Each number is 128 + 24 x the weight over its row's rms, rounded and kept within 0 to 255. Layers, rows and columns count from 0. Numbers have three digits each. The size before them is the row's rms in percent of the matrix's.

# layer 4 MLP down (transposed), 3200x640, rms 0.0226, rows 2704-2810, columns 128-191
098:152108142134128148117049142167161126130118150119122116157107157113147092104141121144122145122100095173161140078107130145120159098125107138097094128147137151117131130203116121128151109104141161
097:161122130125159144126144153138100115086176162146130115115122101121127096150134140131140097138123147159133146089088136084176136080127138172168145114119168137119133101115096116158129114127133160
104:126121103127142109141129123114138138111110182118123121182147109176116096146148133139110101071120109134120118134147139129143165131148132161101086140130135110134144114167110118121141121145143143
105:082147162163127129110107161138103155163109117084126067130135152148083119119153111137149137143128141096092104152123155076162158129135132159146113124140138091083132160107070108126109134123090165
097:105137093134141140164157145105115106112119114143103111151097116126119113061140136146129177091086106129134099133137096141141160121096138151137131107095142132130162085128128135105131117096075117
093:180152068111115129108115074148112176123111160142124140111113121124127113146128137144148133143128133149123131125105164134134185109144157088139167137127119136161118119099146168164158132106127133
100:173119115158120091126119070179130123163150151143134117107100095103138110108160157113135138098110097169124168086106111163153107087094134157124148169130123095157124122118123116141121154144132127
102:144121102142135136129109096178139122128126131160150135158136114109124104126117084119110136076132140143130120132128111170131150131121122108124138142159153120115116107159159148090105133133107142
102:121152121102171120151126122127112087166084120119124141147183141171112127133120142122133136108110155116174176087099131130152136119099125170106137132149089118146124122120145119065095133115147183
101:142098116081153141101177159099163137097128111100123078120125119174155156084118114121107116115148174148110168081097129122114120095159137098189124116112125136132154108130148108118122133137157123
108:127148179150135151182116133115121131129133141137169156145101155145139164104134063137158140110117159141156179087162096159149145159155126134121173150117135110110051175177119114122112141149137153
106:070131140107122097137175086160083107154127156125063110146121168135136137119177156148107137115128136115153144104131113078149122124141126124115109159169107138159174162127126139119091143093152135
111:074123155143147104131113155122101154162169114143138076124130113128102113113131124141108124153076129153125176105128136109117103115100095100100115145117155126129118082092153161121141155130147094
099:138137147126127160128099140126141100111139102125129144129176109128131112113129127133135110133130153116120137119179131179093102127121117112174109144128117146152141130160100084113113148122175139
097:116148140138164127155142101110129165145146120129136138143134120141124139148115130118143121122137154125135121141134151179149126177113130149181140132131075141110098082122184134107168120120092180
099:137166122155109110111123144129141089146121125144092130084099181125113155157145155118128113173123148130169144128172156118150159114097123074125146141129130112139147132081110099119125136125161118
097:106160144081081106097118142103086108146159139091158118117158185142134136144099077126119125097124115110160136169158089109087158147126122129185088123146114135158135148118119104117120139122183124
097:168121089185106139158116111138121145146159095123148159133115159143125139069143100071119134147182110146144114092136127138128142090137148134145113167180129122096086118145143129102190193107143111
103:117134120102133115137097106120105115131134119168098133117110171113118114077117115180140153142125115141165113154114115123085133136180100100174136117140132125126155119103124154129119162108105136
097:119152115141194118124191140131119102109102113115141162108120144099144146158112130160132128126152164173090160126138127128148145102121151121139124171110149137141135097137115120099175154114087157
099:112135129111164118147134129095150131116117143135108136139159144162173127143124141092102124161092134129133128087114126084164072125115128112133124130091119113133132154083129114135147144134169114
109:137137117130139136132082128094079157118145069115123174138106138140112142140137135145119128122145118109139134118121125084149127135131120109135129151129146169088125117081151129120138116126148109
098:155116158119112120130122133124114125158161140158154150129149131077119107145122142145132156089150099141127128123182138127106100112163120151166135127134103175104098082142108066141131141137128141
100:109098124142116161102129126099162131137116110138119143134124106077129166105122144148139110107125093114143102153130112083138122147127074140117147155106122085134126116083145108124113080140116147
099:104131131081129135144111100144132144111099118112148097154120117113121105085133139160091136169138159089126140102124154130108089124208158156140099092135131121142148108135150118132144144142150103
099:123131136098100118124066131147112137146122150135126101157102114155145098176122162144159071157117107123104118104139117133142099130154146159134118139121133140114120093135135132101107144158123152
098:104158167093115163187084109159122106167111113153109138162114104127120147132081104110172137127119140160069140109112102108175126139138123093128121161100094119109159104165137163133135151136106165
101:132164140147147114074088124103134149162119110142149190078139112144140153169104101126114129137135090149156104101137153160109137123167117119112160099159113121115104154094119115145101125175113157
099:148125091127170117140091125125168161146111135162165134137117119127106113089124115147119112148085153124101226127165166151094165112129122107116149079118146156110149147138141156127143069130141131
094:124152130120128122126128101121132131127167115141101170100103116129136125106177149143119119139120108067113141123135077221155132118138162133154102110104159105129134146120145138092123099134157137
104:086150131137113113129111145096085161106105160127119168181104123118152083152090118118103177114126119153117142171130156077183134166144096115128135061128137147162125144120158100144132151146144123
099:090157130176136092111103134168125160145097141122158128142102112100112106147116107140120119133187148129161129146183153105146115134142119131126098114111071109147124148151144139153154098121088106
098:171114120131114168162095097148080124144131104129161050166134132091143132122099126151171081143128126153092103121121102133171135134126126131113120114148126175114124119179170154152127139148164102
104:096115104107122100150150128108123131090101192129097110089135142093154136128152089147142144138134109149098105049133123141120122166126126116122145088152150115148168130109178156124138115067138117
106:164130192118124117141129144110152099098153140137128147102148086130144139136142094101125136109126142085114180124127134139149126119120131100158153144123139090091125137114155144099113135125124081
094:119140107137110157095127124093088152147095117135117117114113121143103129111164159101117121142092114111154174095146179140148108103107149133134129086113132157117088111124147174122088143109105141
103:122152092120150146123138144140148119192096121130109135121127137149148165125145091134122138117151092195115117119127129136160138123097157158102101146158157130110138138144107148103145143106105129
101:131139137091166091119165091093132127141112153168125164107086096186114183115099134082135140121113143181167099151152147121111100090137130128114125117151138121185096144125128184100114210129141137
102:114107150150146130152114151166126136154175118125121110129097125101137120138165086136132125131100104111168099150161130097127119152145123113147061147142099133144143115177147103138111141118135100
097:132163140123129163101130147150118152127168125124111158105166129116123080119138086105109134132146134134092137137164166136134097114145087170139114163149151151101095188114127166153119099101162089
098:145135087168142115107100122132132127111164139152170157142138100123127095098134120155138157143115098171154192145135171113141173081125128093130105151131120105141119083168146152134162105114132130
111:155121178096116128151129098135138127127140157161122162095097113144124130161131124124095115143134110110133183074113093139137122101036092112138118109120166169094095119162123106142157111150132097
101:149153115110129119155126136125126135120149093112145110125125119112167123098113096093150137101112183113084073181130183113133121153147112163126123134118171131147142143163147147122097130159116125
097:187159101110146105092167126115147104144110133125130120133099152122156122089151127107137142137097163151125090131136116202127114091149120104109103101151093102148163114176096133130148152123127106
096:172094138109123099124132103152104104145156082132131118158107132141108119104148104116148141140137147135107133114075158126085128122123109136153134170131104124161124183107089104152150130148123102
099:103126099098149141104122082113132109104127143126126127128105149139199093129132114106159126115150133154164147113153153127102128143069134171130137137137134092092100121123094178177147166115158154
108:154104080129137099121107149130126080121133179131150130122162110135144141136128147119123127127165104179127163145122161159141137157167101141153128091147133118129162117124128086127120104136141130
092:133113125109136116138098157139104129107145116129119115132079097098102144131069167169101120077106121135130149091147098097106169119068145174135102111124101125111117124121140105116171106159146117
102:141183103146140100147134119116144151111137146128058099083121131150136114144150140131155110096148144097159137138065109102142121176098130077084133141117153133109142152134116130117133180086124114
090:142137134124148134115149209137107145134148101152139148168086151113151168145173135162144118127189129120180127138158116143135142093138155141164151168130105126124122160127110097120125163135150117
103:148143100092127074159124137116111149192150114118172129158125162132119132123142185075133185108108164108153160135106161113106176134138115120127122118137102146110115114130129136131111144156134099
102:159155117119088105130143077126113096094113104113092111158129118158051122108174105102151130121133140088120144137114141089136113112116135112092107154153138104139115139136123105121147107098157112
097:127119150104154103110157137132151132162166088148139148160155144091135141169114095117109144168147125135095134139184134104143146114124111109141164114119115092091144116115168127159088098135154114
094:133144112092117124125128172122176134102123138103167085128138179114137117122144118149125122134125137091135112160128151180146132131107125116113127108169119152142106093123169148134147124157087139
102:148141111105155152120096107112122126129114107159150113137148130132147153130103144124101145143124098158110112104127111123099117117165139177171098114119183102154139096113152101099135137136130156
111:093131124133157140158107105134156161119155089129171126141099118095137156116156112143159144116171105129104127077125104142123132113124101126097121112135133153158136144147103076105190172157140132
102:157109155140111162144124154139132151150119125108101141155122053154137133143101120122078132094072131121143100087173109123129131100139129144077130126132096116137141124170095154139096124126117099
097:172136105146124139106140107082095126127143153124159147126130122138114114107114134097106123111101178125147115121156112152144134113149127135120161156144129153186121138154106136139115136100093180
097:149178146094163064131121129138104154121131111122151161105082143117124128149125128117054117136152160136169168129179139085090129124134100126142107069109103140122095099093126115128143170090145096
101:131115162102132131147120156161124104069165083154112081132137146118137110119122128107124114119160125104117110114147101142100092161164127090102165123118133148107103118115118113126127103126108090
101:110139125134126133087091128161140084150108139091147139137128177126115155116112124112101100118163101124108101142156131141107135121130159129152161092130106111122142138124110107105174130165113136
109:150146149139125110120156108126173092126133099185167090093110081101137116079099116121086150104078120121127183103104125180136079077127138089151129133115155109133123129150152069117138161107077163
101:126117097094127122107146145159104096141141142140102109137140138142086106119138164132122176116153114126171135118148127051133126141114154132114168096151102125094141138114133125128119133150188162
099:151154097114132134150127095144114120113091075125107145140146108164160096107097134123083147126137113128124135130114119113122124125159133137176161119110102180121112153117140140132177152153131128
097:131129057111139136096104157148137152133106108132142117103124083117124093093112124115127126137140124116133114107119134087183140161124144093136122083129161164092138124138152093121144094139137108
101:108129148142126188130156086113139132125072148172100135075132139138101147121183109135112119137083135134126102132148131126126106131109170151131139118118123131158103098149145126133135129166090089
097:125110154126133150134088125133106108089112193124131147131142131166149183112097142129185132121136127093102141102137089120119152131104102148157150134127143141155128102139119117079135163146120149
102:136124125134162112141169125093176130177122141148124125109129128141095104145123114139138138155127142104115106093144171138158129096136155139114082168076113108125125102092133154135101121106084128
099:085144115142123122132089091138155176120099122108102142127121140083114113146140146130121108143130126167144145107127130119075129156102141115103124133123113126140173091103132127135083104124113149
101:104153159159110154140125154137131110105103095124193117114118165103090149116113148166162143154135111157123099123165151064121064141140189159132150127114132162146132130127114130124143114119157113
097:144157125130132142135122128123139144150177157139124126098126110138138110133088090131145147152112092115146133145106133093141115122100108105113129113139134131129100076089133101145143111175092137
107:138186153163114112129134123101158096140140129182133091107101163112134151123100126098097169122112142148108110108129150131100165117144125149139126164140127143139136108157113160141157149126110136
095:121152122107143153112104113119151140121096136180147117113068107102129063092133134161075133111129141119133175132116163176154155135134111148127134116142127134112165167120133125131089129100105141
099:119118102084146153103140126144133139136132140128171144145067144094119121142093123110126101148119135107122115102117088151094127088100128119122072102142124083144128180120090103113141163131115099
104:108110141169143137192127147149119121090144102150127156134144158082159127182110127103123104100160109140137121184153138082101152126167152138127138146129093122113129148114111161112134113107146118
100:158148138143120116139144115162130135109194151095125147132145137059110140077161092124121099133140119112106117106127139142103123123112140120157143143122119170085126121148141149118125132130078157
097:129121143132123160101105123150122155129114133184148123156138145162133119133108131119131117096074144168137151110122141161133157110108111104152119170144141112132127108106105109108160124159122127
100:149134125138074153103163136136150112145139154180102154158103120104168092121142100139124154115093141120096127153120126136187142145164196108143105153110076099179140129121137086149093136149097119
085:120128107159134117125125184153097159101147136089124134136122126121082118138133157164118091099109131127116129113155197139128112129132119161136087087128133115107152109090119116154149157081101157
101:104121121105131169110135133159127151135149136132133158137163106140116129115142107124155128124081114102101119163123116154156151128129141114122120120135139120167108141147080150116132124114092114
099:101129112129153129150179160132082126170161177133147160147081166110149128124155161123094134122125130142123113125131126135162133093102105090066121164125100135174146119105128139125148126114123124
104:065170120089149120117133109128128114106126128150129134122110106107075132135100140133102106110079174120141160131138149147130129101165146080112155133135114121118124115172142154098138156150125110
095:156178119087085123101128136152156151166158102142126116145132119140142090102106147131122141166111135097091153168157183120149103120129092124121111186103146128152056088113123148078158121115124187
099:098103129123158097115113112138102133169162135119127093117116152142073117186116144130121117143157195110144135157136112155087159125121143110163135116103119135146175103099122179115138112098158114
099:156109164120168087140111131086172119137099110139124147108132109119143157143134118133100126118130173132079102128179152126139114093114112194097175138119153139150162125077108132114106087099155101
101:136108128120145133114111151132134091112128112139133150131157101152092102134164096079082156133103127109141111077142121164117167179113100139110165157142145076113131135171164121087155138124143090
098:128162109087131090158101119135077121102120130115108167164142116158128109114107091122123143114121143144127071141150091113137133108157128155156158118138123142170114118169126148086098101141139155
096:115120120161143102146088088142125150152127123159118108109132141132082127134152150129157115128126140116146117091126149100137116179146124120073112115109171140141143159113145120125166141138140140
100:128116091111159146132124142118125103151173140127128130138136136125127144166119124101182141125120118106130115122127150122127130126121146142126125118132100143134125153145111100108181128086088127
094:129133150130103116149130109121120095125132114166093142148124116136142068087096129085117103114155121112119152124140124118123126123131069145144114074100129108135088186114142106143126069080115124
096:139108139117155131126131118131099135197135109152120181138112129047094101103119134102129106114154137162125063097154174102127136108117083098099171078124145130104124098104080108144125100092132154
099:136136136139164120167163160146096114152094148088112111113090113150144112109113151109123182148122149109166119118143166159140161081130120117105128119081124148115126085108147123184141131137073146
100:109134142196126129128133149138138119145149152149141128176155111129113103122107128110142138136100144138142127101148146132124141160077109121128112120108138168126105150149150112107120126125141119
096:128147178136119113124141137154151131106105126092116130067106154144130105139082135133151102122119086142135078138132123132105132103145168129118147157111114138072149121115144167107113163123120191
107:109141142142172101117144164152142111144123172120101148118075124127137173184113147161063117164159149124151174119156138089113133131135091147119157112133097134087177112119090103147084129097084121
099:130170142115158136160101169163118117129111124105077152126186126168130145145207119116180145138097145146111114129147120121132165133112152100101124133135121115161132131139126140139112139105124128
095:122085123122102135133084146140151119151148084148145092161117126117101113152125121092106152135099122144177132112103143136089125113086149111129146122126112137119099109133117123150141126124147120
101:160126131112142132127141127154115115132129129134132159114137097108121085141145156126119163087123145139127145110095136163118125139093144100149135131099151122146113116137124109108110140149093128
105:136144146140143125059099117120119162143122116131140107162099147100145105133125142120136181143102126133152093114122100152146122172142128114131148130132152131126115151089183152157172118152118142
096:128140108127146119090134138129117159123122112134033155177102158167107118112159132145133115130125125119119112148145105129089125162121082119082073178118152111162130103136142156123147152124099115
104:095101140134140158137118108110135160120136153131086103093140183115097178125117166135108120137145160129210160124150100119111133150116115112114159112152163124143154139144086126166129133151155122
102:142123126131098119141129149130116132157093128143142162098143112095114142135116137117133178154133108118098117122154129159110108173117155130132117150158122167152144178095115183085105141097142148
098:177130121148118093095141154145114133071109122105123106150151121118122146121133110150147111138168132121117135172069116091116131122142100138151053142150159112138127159095129119109069127104174158
098:201132126110111127136129078121143115123080144108139158115224141144140134136121079141140166140144165121102129155125136107108138155159100098134156156150099072150152135159123099120121127129159107
104:151155181091142115145117102158094125136138099146117187136151142139171123163128123103115136101147159086095110156127141124061168139139109133141113121099128125129116110173150126131166102145184099
101:137101166095131146169129123115145117112153134109134074164114117142150129159155115096089101139155109107106113162102100078126132093128165152126123127092105135096140118065121141100110103160134146
094:126156133140164114100100120117145080163130112143131133146078143089146138115118190164113106151113105135159111158162142113116118138113121156142133118110126147094157162137131129103147091103116122
# layer 4 MLP up, 3200x640, rms 0.119, rows 2705-2811, columns 128-191
092:147110105139137148163097113097124142156139116110116103116132126160143141151144082156166127094168119146156152091150126164104160149136121129156111152160156143099143140117142144105131145147113124
113:130139108167161085095151082150148159093157145130086115174096116167167108163142121133152111098106096128106085115181146133080104145099108147149120136120162111085169158123144138125150135161136126
103:091162118172171136152160109105098114130141141168172083093161126121130147124172150118127135123155138158138139130105131131099139146114152171131125132132124143134151120128158127127166129112111084
098:090129168099149121133143120140148124161101116185127122144143144136145172075141110119084128149128115125171164108075142125119131121142133111149185122111125075125113078147136125140129145131129130
102:154129087158126178152137112122122102120132144098134106126137177172140140110154125136059112127111100128118162092113131123150122107125132137139157112101147131149106144147111123121123154131130098
100:156110083124105102128114121149151133107147117119112152151136114127127101148108185084139143114107146149112141115132140145099136128073098120088134141141137137083167148124071127134115143156129163
103:084110148147166142139104102160139120139121144116139157181108126134150163117097094111145095124156102156123118148102098120155121129153165110113136096131116110117114131158119123152114177105143133
100:127103124158135131139129077144138155141156078100140153161099097130130137126149103167162100154123124154154182106146109154121132141147139118114091129086115125136087116148128141115150143131152118
096:155130161126103090114173160083127149112165111151151138065130106153136112138162084097076066125120144129124122111143087086136136098152140136159128142117150139108165128152056126130146102142112144
104:143139120106120164173120078126152129136172155097133118104125121139140186139179138121135112134137113118108129098129156123108141112139127108135180133119133132166117190136172125150153142161149148
107:163093171182141126084144127130163113117128121178107099146162132109156136209138121154102131102145158120120152106145133135137111121158141104134122183142110157134099115097103173134118137127106118
110:132125151165110133159101095103101165156143079138102096119125165165137103102113119167158119120128119160132159097103123109099113130098101101100119138134131101113133109134125140155122156070124129
100:142124125133087125142152114133121134169135126132130121163116149113110121123144130163149137167115150132117138115107087086099143136151152139143130133128171123121138135100095143118154166103098114
095:111114081127151114137144131129136131151098117074167106126118086120166141108126145136173123129104154093162109139109152159116139152153151149162141087149185132113144126143104135091090095105122137
097:125150147171117155100141160129168148142150124106116107089131139115157138141154141158125119143101101112167086143173135109148145126133123179148140152115150136152134129130160117120141135164117105
099:103129166110173102117109154138139089132106149148086121150156110115124171185079106137092138125147111165123099142122104103105112103109108150126143149162076172155124143110116107169121120151157098
098:151118135128104115162136117146137148146093126116116095114131157152135130075111111126130150112133104170117097132116109134112110135112151093126098100092167144137149162144128141122140138149127131
097:139112092166124111149107156137153145147095178142127121093127099044098150148144075143140098111159140117109177093089108108132139123119159144159134156129159127159123091143176118132107143063108069
095:156141142102130151134144117124069104124136129109199149123128096107142105149160129132130154153113079178132158131136156134141125129127130112154153151083100174111124131135059123187124147152092110
096:106153155103082179130159123109174144181109123176085123125160135104129131118144130118145133102150161163128133137102117093083141098127150151116170112157154124120118069117150129148114151119134122
108:124065134116146180114132104158132121120085131163107138128136126104098112157148160155135111177121130104128138123091149081107125145126141136157119099135153150129143135149148145115131121128169142
092:121127182154165129110112139125157150097097182127112114133149140148117129142123094100170081140151140131119163121160094142123102145147161145128132133100126156115102121153155117160111142131105168
094:158114128114141129133118139099131147123084119116102128111123120093133143154091138126101140112143159132116095103147159107142157138109090137144156134145091112096090145083104107135142146143123169
096:170131171152145159126107087086106139145146131174186092107103140143119162160146098104120092129150161145097117075167147118116105119111084145115115122120151144072080116148070114098095126114156089
102:132132110140135122111106118153154156158118095149140123128135149129129173132111174129111161107138159137096099111134106132124139136154138124135146117091139131164160144154141093122144139150137130
096:147101130141092117132106074134094090122137132126072133154130144113109150105163141160145103156094059198116107117158129144104160144157118100122139131132161110106134075106109103107165179152127108
101:087110126142079139119142102150135111110157092129140133122157101120169138103147138165150098148118174154123116134119127144119082072142107150087087097122121123127110127172144147155177135096145099
096:157132142119119139131133100115088131140132104124168121129137139136124096110120147161158158111118144082080166126131128096124134114128075134147125151112165103121148114116135133120156120121192110
101:153110154157141146132131137103141154113150090109094136149144127147118154145124140111133133172146094118105149109101125134130105108123133101094130119136146106119133105131138075140127085107105131
110:125136144153075135154076108121126126143148160168119103146082162153135077126120150125135165198129109114131136161144130123124185101125106081145107150102110186121121116118142102164147157111177103
100:100126158139109174102141109137164123145165138107158116155117128119080144085157141108121121122078140115132089086134151128124154129125131129126119093126099100119129118138161129133136114126140135
090:126100108147087103131150156099115129109118087164100173167099125129106115142135154104107153104119120138165147115136098179122110143141149121137127115138147143101165112117125139116131128092118132
106:130092090113110149147102121122132091163091099089135117075186108161117108138129072093134138148138156116157184086121151110091177140114122098125118160143168102134114122176128126154140119114125106
109:115091153102136131148156161166152102140109152096131109101157140109135121129152144146136115146129143159117143160151140117117141121124113116138113083140097132128100132091134151164164129123142148
098:124118081126150119114149144110124161137116124105125148113130142165125148101182128120172151111112149112115140076105112148120101119130117130108142112106137159134094106157149101116082097127140106
102:126112120125122141127148123096115161123116088118112168134128154111109128139151134115149123133189113184130128121142133144166186101136144115143124129183138114175113152139126161174109125133147127
101:148163116125136121092152129123124104126119124091152117104143100122128147071088135112106142165112113143144112090133157091141146088120159141123099122122120148148152123130107129122146134156130068
100:125140144117161092100128116143080084093154099130097120125126117115111114139098090091137089135176115093114104132155157133150137084152125128109097160107110144137125147122140155126114090158139137
095:129113127151130152110139155165114132186124141115117136144109182120081106135138151125150106131102109156125098095157165143159108108121137119125127144137107078094150144112108141134134131131108138
099:161130111141164122116103117097113122129096114147124157154102120169140097145144124131067067175129195147095141128142174115125121147143151149109134156131108127127170131163153131113163159149141131
121:088177097134111132123126150093121172123106128110125112079114115114149143151155172143093102126112117160157091126163114095142115138133096114142170137130157117171097168152128131099126088138110137
103:126141141142177113174139114120112128081124126116144133112121099139105105134147139105135118151155158091094107116137129147146113170136142155100133153129169098155131121134169098132131126151124100
100:129119107106141166147126102161156103156121156131104127150143137129112118154156150134140137154158108139201176120169160119126124135118092141116157120157138114152173134148130141131119105106115118
100:158122138184143092141103115164157123118147081167106112117147098110129123082138160119182135127134121128155156129132135148138138122102137150114099131117116154139091142149108128138154159176117098
096:121112134129122136124155097082138169142144110079144112133095140138196095142081136119153073092148145124116134120143142138162162154151124128134105136157147106123123142129125130122092109143134157
103:143142140152133133144132158097189117179172124096132151151130105129088085131108131124085141142163112120145120133159090082119153135148118128149115103127152149102160162079121137128122138108126084
089:166114176127158126143115121149139086106108195112153149154143120148131084125125134120115080153083168138112147103129166153166149090146125154112151102119135143132089146089143108142133103107174142
104:133124114137162139102170123081123159152145119093133147114162125148087110151098062100120083146159134120110129153099119121159160160127128146072113147154132104127132090156089146129129118139136151
091:140104151154119153099113135116109133114080111103116124137149166084173155152112111140117124140145104106146124130101090081125145094151103136152156110125114134120141123150099114119133131116153110
099:185168142118148098129148099154117065119156130118134110132147140121157165137138143140157132119125119131116159093158118149180138142103128138121134127063172099144148130146097127152139114134105119
097:128080153173177117117123136130093138169121138142137129108113122138180137162102137152129076104092128137111149122119106169175114127144140152144152125144137141087150097149196141183113112108143086
098:132156154128151130085108105158140101161177157132132117134159121121164121157114120090143145138129121135136172138116144136134162094201101107178140148147145109139139110135180148147116154091135077
095:184112120175147134093103157132143132158116093105129088096117122102146121182144129078106136159126105117090154153144078090151086099124188140087125166120115137117123090101137161145153101133121116
102:154149147111146139142113139134116146120128099131166106093129140167184170113164137110119113147186149176170096133168120098122182116134149125139091157118114132130143155134095099107134099135149088
107:110133134103108122138116069139134113109080095148174139085133100121088136108169125143173163102102173136149133082134139099104143152114115082154126075142119101114144170158137105052144127131157105
101:091120156102101145148095104089131150117109171138116176075084112108116130184153099114136127156176113153144126161129119145065165091151169138130135106104152153134138151129101130170145151134153138
094:123112142101111156156114126131119142122130134158156110116110101125098087124119125122134123100130143111140146194154118162092167110128113108145125130116157101137133157106131176156151174095124147
096:213140141111141141144110083191144125149143121134124140148086157169160180147110135062147137169129154122129110096170144119126098152129088101120121147112157105132108116120115134145143121101102076
097:106125152164113121190124187124162082144116169092167157116166097132168120171103118138157163118113164169146128103077130130145097108132117078126117157131095118121109123116122125154131127099167146
095:140119170167153115141095169136115132130103091139119123115153108149106136113182113107137073113131126134118169122134125143144115132140169113130139151136134077120122162119121083122101172134135136
107:160115155159105100059160116139134140140136127132129093099116135152131134174144146152171135134117125165133112118149102133103125105147147151121153148135117140109163115082137097145152111126110106
097:124112100121134113090151155102163102129095101129119157129083153110117196131147131133107115117146132123139167102142077119135091113146141177106137144142127127157099158119106145106159142167109129
098:127094143106123142151164095092170143150142135151081112157142137104102102126122115150118143146122123139098128080154154086147146137147099140093106097118151145123141113142092152104144129151109148
099:129125140118105121117128048142101112127130125158122130102147115129125144116105126171099103169130157135086124106136147159152106094155114099044148153109135133121120132098126143160185153127142157
101:131109157134148096143125140114145131132105105180152145164140139104126125134115146128122102134095144155120155133144106088149165131153149104136140112148095132135154118109120135151113148138151110
098:087132161114123162147105150107163148129122136096112121121150098114137109131154131137102112085177124119117114097117118154108093138100114140166155134104117126082083096109105118112088133117113088
101:114113102107165121113149150135141151114143122111143154129133138129131112121110154123110061127102147075101143154152147134108101121165154145114108138149140165118114149107165146126091079140112157
096:162155106122132090154116096115164126106126118141122114171159164214138141121126148161157154117159173138125122168120107151135111105173121108168134125103133133114144113122104086149129127126124130
100:158134137136173087117126094122144147112136159139101137095127113142096130156149127160094094142131116103134089107142087126137147088101164092107176123146180121145113100115128117169203127164106173
094:121085100139152114115120098197124139078102100101158155112129118159122156130149100144117111135122134122164130172090160123135148122082087107143121119136124152133118172170078133123157155125151141
103:094122134115140133110138119095145132121125134140152133129133176096092063116128082115130145140126127154133128119126128099115170118169119164073142126098130153142121132107144123119115122133142100
091:159199098108145150135104153093103153156118161152134156162119139130163145099145106124136136131128137169153134174100118149098130118116116161140155150121129166147148160116139117133146164105116149
108:160107124089140104150139072098052131171078132165074132124125128117130126127129129147090133113142093129171156160141146135126117186121119145071127159155098128104163135138087126123142107114082103
103:186118161169129154122101132106108108126109163143137129111138109123103103161134108122134126143136122162138145135138139149138131114122140097115140122141121120123148118093119094128158143132104111
101:139088146144118107119153141163136118178101144096126071117129133123145123091138093099143122133132043113134112137091114123143097116144107104114142111092153155145115148141126151155122114095130135
094:116113106092137089154145126129151108110157097122102142119113134111118141115136149180114097098141138113114151066059097117089143156131121126137122119108107152189102112120121124106126134124060088
098:147088145161121111122138121138139118109143111159107119122131097123121110118109079108108166136135109156191150130147121130104130142111109105134132122115085129115109101091126106090123118162137129
091:132108127114116102080131127136094137146116132104158105110150155118144088149108157168094141141147171119164165100092140154134145085134127105115121100125084122144149140117091099125159153100130119
108:164174101120105069109112109134110101096108128114126135127145131112109123132166138168111118118121107116106134134118149083150165148187113099141105102128170144150149092080119132151091120092129119
100:164131112144135103175110155150132182131116107135129119137090163155147153107121100088154178103101153125140118119141120184062148110157111101078131157144130131108152160119128154137104134069081116
102:121128135121142115120152132096123097126176130163107135114095128123155142156110111117129126113091093123133132142083123142105109139168128089089129152121144115132137122130144149134092087133114110
090:170103132157109109100146115134081121154118133102113138154149140144144113140133154123115138116153108112160124139127061141135104135184132121090118156139121161152092109108176081136087144173119130
106:119118164133097133147128102184101147159122113136172099108123149128197095139148178134167111131142155146111140194141116117148164147144127148144119075148079131115138145145124141156164148163143123
101:152130149132104117162156161114138124171142137163153181128124120132140108122127162120105154118083165127147125116121189128131145175135142124069118066183131114141115138157124103170149158172161162
096:118122114099121153151110151149134102093104120142106152127107145131133097133139132160146138153161104150191138136117182113137140126121157156141123135157115129077105143129135156144084121127082095
097:103128106103121094117107138144139082101148148132063147128134120158117110127092147126125180140130079111147139134155133098120091112171091171136136153134125118115078155126126134116105106122146160
096:138088102146123146138122114112160120092135114119117137131125148136111069133114142117137108118095135068130157107138155135137120169147104141168140082141158175138129091150147124111179093140145115
100:148137114146155144169137117131171112149159103085137085164114148064099125129139127122114146120172134098136127119113112103111137123169094124104147116098166139120123124136156115136106152130175157
097:114105094124172135157138160142130138151134135141139162137177112131094165143131116161121162114132121164102113113118162093123097126140100112109085145135164155129137129126080123060108129123149094
099:135151143155112133081134119119164137152169141122138173143143142122110132081095117128178161114066133114097115173150124148143131143090122146096172166140117096154110120150103112101174108132139125
095:171163133079167117116150163144122149141110136140107132116137161137161120146096162141137148128100132201113113116093125153135127137155133129115122111120132095163164102163091165128128185146130127
099:168125128148144123104160139061140164142132154167137112127185135100136070117178105147139138148158128139135134138184130112152127155115130087127152142139152115120124116141158108151125106081175125
101:098113148133136102105153069140113129172103161150149127153109133139104128088121125144172133112157130093154131136153106133101136172166088165134105121138093111112118099138099097121147152148130146
108:137149094153144128123118137165106128150167134143134171109125157097141181116156183148105113183125188088085163137153165156105136171150124144134103139152159077113117139120131099119105101159142125
099:109109112162177109125106132133094135105131113155118138110141127099077130107133106106126108086155120149108137118155112140130172125143143168114107141111117144107145108148147160118124080111142102
092:126108152118130127115154134079124138152155141150143150122175155118108137145122113134131140151149126165124148138137160132073140109143138161136115124114129109131084184144125165078143078120151136
106:112134119118140140151163125117107152124109104109117145120123149133146106148100105114161120146066128150139130114153141147100124088135133169124101154130140097112153113187131137146113133140118129
101:123136127145141106127096132087098085099124129143169136131125103127185090136123122158116082168166126163145135142166163129063104101170172121116094092157098139123085171150106141125095098117148062
100:134145107094113101152157107117136154152136145118130107136135152110161110134100128109121141111098147133129111135172115103113129134168099127102152139116107131111152197123078099150103127135123122
102:140154143127151139128128141097139115116126151141090113138125120170113110112137157177110109136155143107134111113160125111127147129154128109121121160065116167163122140125155173119108115151175134
102:191099165107110119077158100118167122104131097146124135139124127128155126118154134118107124086097104093127072146116120103201096124093127126159146135115113180113143153119168098148130088128140122
098:135108128158159144136081146131116151173096142143126126085095133116137120158140116114093150132156130139166144116123121107091121119141146160158151143138100116125164117092139104129137140137130149
094:138102129139129105103116116161133155138100136132144161104123152124173094137129138112114120170111149143126092134139137085141132092163142175119121114167132114101132134122135132100090105145164121
108:147148143119085128152156127154124152166120124132092127122140088148153135120124135128141119107130115113069134133064157091162131127090107155079139119108153131099168114104152158153171140128145131
104:105106120113156137154111067136130138142137134090159151150160104129120119189112124122089150120103130146120124091124165134176102114135161134160124119140145110095140131074181098127124099112108123
104:106189147119088136090085144144106123147138164143163156112156147120105138146097136139104181155118119146150096167142106149126140118105147145126147120104122133060094154112121127178132121120136175
105:108150155136138094141115139115147138142118113174179123125102091165132143146110130114138122132104148115136131115107126137157150138132103147116108139133113163150149170151154107114098094161139083